From a checkpoint of a small transformer trained on Wikipedia.
Size: 10 layers, width 256, MLP 704 SwiGLU, vocabulary 4096.
Training: 723M tokens, 5784 steps.
Each number is 128 + 32 x the weight over its row's rms, rounded and kept within 0 to 255. Layers, rows and columns count from 0. Numbers have three digits each. The size before them is the row's rms in percent of the matrix's.

# up: layer 6 MLP up, 704x256, rms 0.204, rows 153-161, columns 0-255
# down: layer 6 MLP down (transposed), 704x256, rms 0.186, rows 153-160, columns 0-255
# gate: layer 6 MLP gate, 704x256, rms 0.195, rows 154-161, columns 0-255
up153 099:121154128152106077160072147065110130132115161087112145127145145156133130110083094178130124102120112050177110124129098112109110123071115095138127153178103108130125144086152154107097119155133128123083127084172161109135094182138126129157131119127100108075108116109180085107172170213147125163119116111144143113150143089181087097155148151130115170111137110096131098098103110125130129144095089131121145203086076132103162116159141170131123125132172183111150147108155102067121078158113177122127096091109132111159144085153127166103155117139093112141068120104043100128159139049083094141136166084159124151129113120178140147044122154145163129173122193084102109104132159050121163121119129153115039117079184148121136164121085099065099106161140208207141217162151098187111151118117151
down153 095:148121125138075149094153135138161128116159127159158106113109122106116139174141123099136172194122150087112166158111148093207142068097117162129107113109128208128116148179133169140123111153200104143141130170095161174130239151193212130144085102124187075167140175125108099136122113106123178110119111100117173156114145129184102130091111119065156142154087134124150136136115140153147137134143121117139104105101149113157095178146125107122123090095082126129156079129094114206119075147137085082104169145178103133091125074118135110176160198106150105113191088182131079133058088149123129142123072040145202095131149173046117134096120112116108131104117132132115074162148126069150114124117119112112088096090167136128126172086114082165091153127140147144105098148138063081145126157103111
gate154 103:136196110131153096074103117170164151155104137113085143189149109108104103093113093156113146147123148104114119197102156132097155118105143144122122174119122087152132179164188145092139086118166051167048135162124141164176167084106112120049098137134090123088102142153064149048081154123135098133121124083190116095149062091079109106145147100161142113123197095135132123121138159104116118151126147060101170109106093149126162163139096115109147139138108159096117134216163069162134136144134129108099115125130126068136142121139148070151111135160116133060167165141130171132065147155124122150120085091111140176098146109124124155107115109142087130163114175116149117107154044181128141198127094182152093081141080126124108094177103082198086146109117176168122151078145180157101086106144096
up154 102:181127080141122126147146133078148139093163175159148159174102164189133126098140131154066136158116098071135109125150083118114141161088148107032156060141155152078133096103175107075138140065106138117075173118098138120145138078141102122129138146118158099121149151091151142138126136151094107153120167124045115141136152096172120095086111179129123138124104135123098099170112125149100119089111170160110123160138135057111173136113110138125087128164081143112157153111165093080069119138119092064153120159173115163206167078129104155133130130142109103164167071104117111149151150104176226120087161105129158161225130135116188215135144164121086150120147124099134112162109142139126091165086138146077143136149149189079170193128184168101142129123135119096122115159085094160098118196133083
down154 106:151140128118102121138135061113118120190127198160158166143034144199086176155128181143109107150103146120116130140179125112165156160084149100093154088087146110115119116178099122122158111154102207125116092138133114168163163115147160101138126115121159161109125159119125133178120165098169098181114121110105138163137095083142120140106158161158125107115146136067119146084116123134118176109153108108163185089156074147083104109132088069143109115118056099162147167134187148064134104147037082075099092177166136189194159128126067121157128154148129103157132130100123163121118110086129172151134123121134142179155129162100113158101141159139068149156082062106126126112089150089192100129132082187057163131125160135121119134131137146107115138105112147124107067142083093123176149215086062
gate155 103:154120105164096137089104110122150153188148179130153070082124166074134189131066144146151134134160118067095181143125073097122121165101138131120147152105110138112137125119095111136167106150152129100102157110137120141084119094090195119100096122044119128143110128150112156148163130117122107126100118164128123137127101135124130184139133063133177089117112101146110090144179056136189189140147172059104152131104138116095099104133103103171116082126102187124107161124191111101112140171108084127130136164177166176089189193143139150175142152121095200145143135124109112170131148101193157160136121086094185101204151149169162096120133126059141173128121186122164132182159190141096076084148130141146079132185086112121149035116167138149160160178117138129122130107101134137067112102062153
up155 092:157113169116128139166112100151133116150091138160089120115101118142101116037149146195037098145093177103070156102132115129156125143151105085103092152227119128172116168104118109104156100071123153104149106110156086097074077102162179128056068147177122109118110153123082122126129128156128145141092083114087127173161150122138125197134114155166131112147142134167090061114124151099130194106139134118173161177172160094123082169098145154117065125160118094148152152130142153057144157122174086142107133150131103149177170160098158034106100123134140139182118171163114130104089168113126069140080086106124113173127106136067157127139131154123144146099101132113183134119136127122136099160110154166154103148074200077137109115137135147150112120113154182222103108087125078136124160185125149
down155 099:121120159113110119177119111091076076142102084053163172148106106102126123131106149137097089130094119138129109165165151174083119098161173105126134110094121167100132093087120098111181097117169152201110108082165168070070104116117054111166143121144148137088086113145093138125108114166111169154104143073178147141170143116148178144126113144119127103107132166143123070141173141164146086141128105082146092129199099133110116156174138166096080105133120197143147126121114160141127120191186083153137139127111151149195137190152167080120110098129160181155177153075118119100128175181089095193130085072148131119219162142131105160190084149104126124115152119193123104128126091128138101119069093067043109130138134124122134177125148120125120093152146141140033102110103086142096128144101168
gate156 094:147128152124149156100126117088125113124113094083075161111108107116126111109143122141185122155120148150104154144129163151156072133150151052139165096175195120174159112160159156157117094152166147094088090149093207107072080133141072087079149148113111103159083141124111154163139085143147139110074085126121105108156113118143140195089004120104162127142234129154138137119134143167164144109195149131120112143130096087135135061150121108117122138113098175105153111086194155161134118127156124123067138119106113086133087162083101147191127152127071113186136157136140212153105109109141110132066134170155139108069129111222111104147145139111111122091144166168096148138133157173133073068107104172121139121140107140075094078151165157130124125104188128121102130160134094124067136162142172
up156 095:131132108167142207134070144109178143122124114117118140139186120156132096112105123166083161119135092088172098168105091081205084138139109124135134115119114180146107174107118157066132117152141164096140133088087073131168147123181115192080167106195176133072127179167173212173125132093123143127082157152149136126193155177129176185088103097130128127163104139142157195132170164157120154155115122160132101064126175146169103144161157142123148139116191084176087106173077129141162091080181112117184132154118143154112089174140188164159133198137084165097126109147110089121122138115161116143125143111141095096104115096157082116138078126156133078149109143158111142141136078113104137096133135072093171103113151042132121128061149170096125176126094133147119119136178159154094122094088143
down156 096:137152142138119125186157081149166122164126147086144068180141111091099107115129153143094098170183159119079092059103132122144093137122158062123144088156123157104069105156140143124058097152187123123063152130159166103134104132199115094166128142146149118137130147113179169157091119135156082130164126165089143097141176148046124086052171092159102122118177131129192148111139086136176120140120098134126135109143159174145084103119074181131118132103098130157114108125137133102104135152123127143174078114086138171122145136117161189075106153135098087135115118196110167127145184122137128148098074186188123126176175185056166128125094122112077189131087072202155178132158088104098174134128158092104172147101121109109086163124124153111133201085149167171150137119108096157109127157105141
gate157 092:088152100105125155152138147050077079125131105168162126114156114172132133095123108133170130141048098148190155210131148093141146089056147091149109162113083102121113111100139074154147133144124132123147124149125155126194097089104179157135102115128136122093163117112118050125112139090116089108169097105059157153131174082092141131090135109127117066117111189125087146099095157131133125119112133133140153140113125151149097133113080123151130076117098145154162149081103091189126091053071083154093148144125116058163074123102105075116120139139172152093123102172150099152099114121140135121175167206165139084075193176111187055123092121163067083128120156105131168148110119113111177137158172128124116108119138071104157174153162125122132105090137161108145130178063162140041141085143123
up157 095:158090142114209112075128112142171104161126131110137148133108140125152133102131048107134093122154067087162085159117144207182056132138141126103132149118094150121163102121152199114127170098153111193111087184127148105176151165128084152092103137135175115158068104185117137156159127137150075109135113158173080168154149149189174075159091142123135140137155089125142100105129155085107115087121125066128113163149101102093115134107155077089115120123127095128130139115125100097155107149152131127142123137168100119123137117163147090184137080139159096168125094028082068191106199117157140133139165152100140090126094158120145156107102181115059120145141128128144102128148174081141147186058145141130084135134203139166080051187110106090098122163135147118096084103095132134142087072089137
down157 091:169141155133099143091139121086080104124125108140146123138091087119155137125132159119199094161161115136080140128157138056113156143099160085141129100154190185134116121137139099100128108163162117140109122137123093186101158186136125062108150058160182146144163157117125098156108143128153120116123111134122125123145140147130126095072054118129138127175081101079130118104104147096130127119122128076120127102091153182158109110060122190087173145121108093141109167160136082133110093126097097139106170138131145121102131188142121204077114139180159119153186159173067099104056119088100141121086139135114156145138058133188101168129110110156187110089187122149205128185086160105052136171097097155133133152131176147153095126216138148147182156135075154146154240116098123101143128130086130
gate158 099:099160186156122099112019103106095169109137141111116123141157138103107131140147093183104109102056120127103122112114142166152116103101162142144143067128106105127095114128131130096163168120122071132141141116099167146146129196133085127169185137121098145077138152108115081128079161119146130140152161151137104120126090131143196162155114090132149155151106106081147094170097113097124135161135156125147079181088168119173104123127090069120191092166043110094142109066182131143161081114172111145073092155112088164146132117045125143074149132117154126141060082094165061075126081138174078142173125162117150196158122160127085118066130065152149142113121181154166215134111107148165077141163134137080103112167138129142141060071143133103113163157133141134113085116133138140122101136120066
up158 093:081167110099067139154135159120134077124160097117081166177171091128103123133099102097110158168105197105104107117107139069129109181142121142151151142121113107106165112121129152064151148182150092200124131148186159193189113116101133177095131188145131179093163190136167082134131119115123100100143157088084152173121179080138148144036121120103137133117143077168125089066124160085126127121115136102090207113148126160145170133124198115133142150112184125078193104182122070102152143094136178179164111135159152127151143129165126165152127140161142088121132138096113111081120180099064142121132116170159079105112091127103144110124124148151020120145115196133125145157142192150151124161118127156154160192155149148154124133107151121109147109165128145085140097132154079174198134093152146
down158 094:146131109110142123142130103115178138132131139142132137146090129101146193123131110115168107176155114127138175070215153142150182089173131120127149135121104114121108059152121080086074117100113067111098142126133116110089112162084128111147132130111131121111137097101159118154099126061118140132082152116154142079139093081118153097118135121126101130115116109157117175148067102090130144209080131134126142162156170116167159125147116164104147112132073152123186106115142111131148131140103183131095216128163207147073132177100071169124126179174178109155188104073059179123138104103134169197087123058153168199122126087179131126131135119088137143129153181122144135143100112153069118108091150152158162204196131088160131143097135165114188172145161103093094124072173118161085114142179069
gate159 107:049114128181101039133114176128184099121158160098136119136149211125130141107081122142171132127151173154120149092045125157134098109174128145143157094102080176116181097087097115090155101131106105156081227061147082080126158146139119166140075095188155094129089131120079155185126112152140102080121135142188162139086116057144212138123103113149145100113119081184122098098145148147066143110158110102110114078113110123099159093149124085173140201078081134126165109148166129067137139098160121156153137155148128111111146105101165080163144100078134109138152138097122163086141137107141111110109117106113164162133118145151131073106122176129063134106138156124156110132128106126159119132052109119121116130114071111113096091087184185162137166088156092104173117114175139152118114106105107
up159 105:073115104147112171131146124101143120095118109134088178078129146168158094156092105152147138178105094094141146102138179149078060085151137161133135118135093176073107184178142120124160141197089132116133126114111059100144156134050157164129191117164175121135104080185144197140130117129139064112121055173196096155144103158110127132137123151146101142105114148163102110111162102207144084197165113131071102131124126116088135115174177104132180104100159108119154091100130121166123114119110078088153125120134132154141106151120128153099081108087106089084128143068139173146131214187138128151105124117150097175106089173117146050187101122093126104100165147126099077153136169162113046180108160140157173107150132155147128108165165161112117142127106110102075168118155124110207112135132128
down159 104:037188148128183118126100135105115146143148130123146199149156075152137138161103146106110110134107215143174215141093126162127108200181190089137130081156073114121063124145081166111147094144130140126132111137120070104181131117141124119195071106160060068134128126107138166135093059130200086092111072115163155132152154117108142105145188128124132139083120153151139158107116092142142142107104042179155142154185130080128141151135127126139130112104147129116166122117135159129122163091149078124130162064151159093180100155150130094165151142113138093184130106183112146154174151160147097115159120147113137156118154178160154124121111101105125142115131120122167200088159149173113147130119140160178156163139106100118158080089158172133155137154149163153099105079159126147105113220193170
gate160 096:132105156122115127100132140116139085140198124210110128153089092141071126149135109108089035124126120142118106038099098107137118143116179149171121127132120193161163127108094113155153075135110089169119137148110152102154137183041151214104140117143086095107159141177136082092112098148189133132100145139200105173112123116199076124136115167130104113136126124136165154096087143120143124117110100148149062115214141140172103161142146089090131088177151154143113183147107133106136128147121100127142057147135102111118130121145061139078127113119185116048095148090107128151157143175135092185091186147161106105118134178130097131123169109097076103135184173125159123213113108100089159133108131098167095140094107148127093125157111151100187079105145111154190157167087110128084114140123116
up160 094:085121158161158079151150108142090016182099158170154153119128061117122107126118134110149159151105115147143109145120129141123140113100081118113122097187159146153146136130077100151106138168096147095130116165123173188132133104172084112142173196093120102032129108180133080140154100126164162066102145072146059150170145113113110135199102168094146125091124176086169167111128127112144117166112169111095136112134114138165114134123176117078155100106162078132151135110123069169108111176113201173057138165183089122168103089117130099117145123168142124105181158149133121124142188128156154169085135113108088147117123079126164155082185119142084148123113132133125115128158114146068118142102112142147075089124118090154084105146195094118127114136069110096146177100097128154181136082197056
down160 100:130114144144142153180142054118126079155164134152126171095138092141103188142174092192162101089120076115117094155136167125118123131083149136206106171149145143103169108141111110120103135146091124155172152129100095141145179147107098144105125122187136119091117098156093124141126155113117163123103119107090111140219081167135101084140063092059119127185133154163100175145183135115052116120108102131118199116125065152168049180137111116105087091145104088156139082130160160186127134115119167134109140175146175126159118093055114160101183128091042100157119170161145127152132123135168116130125104177148131091158122173045157126144100103071152131102129165153163125120072118138184149087139101104155148112134112075063106151083124106124147153166148077119105174141106107181172143175137137
gate161 104:144117088100113152113175150124160126164106119137173106154137132200114140134106122142128110123149100104143120148107145097156158155102119125153107188088081150149104157129130118125145128160107142058116111137107079129142127085147120136075072152140154101109148106166082104160124106165138129134047170096103191107210178131113140101104140079088171167091167125077098108146116123081179108096156107152094149083120056082180149126153123133141174118133164123099048149095054040102078114106142104140175108162147131237108157154160074160090097096121094117112088124194116100138113121155111098148147099140174170147167129150098129136119080181144125114137144096093115138111139088126099107042177144197122132102108130142168161076166126167102102146150117154162089156167120054147162147180115096
up161 111:161115105114146158132138182106175161126051109178139129109079116111154129104077098122165093061155119135136116118116124180158146161125124182226110104144171146133131179072148173091118105126073116115132120079158192145135140156121095211082109116108137122119143102128131111195128123117138152126115131141177199155155113139096155135153171073133130140083136087098102123198107102147146122084111127162148098101171143050155096192136166088111080105094140137107136151132102082114110151144104119144163133194145171163122191156084067122123116087069094157147169141135073096052173087174130093105145094132137134175143143139098106116109170135149152049152123138093125105114110135088128072123174145128089098079096164119152041123183130137079189073112147139111101148117128102122148105130128110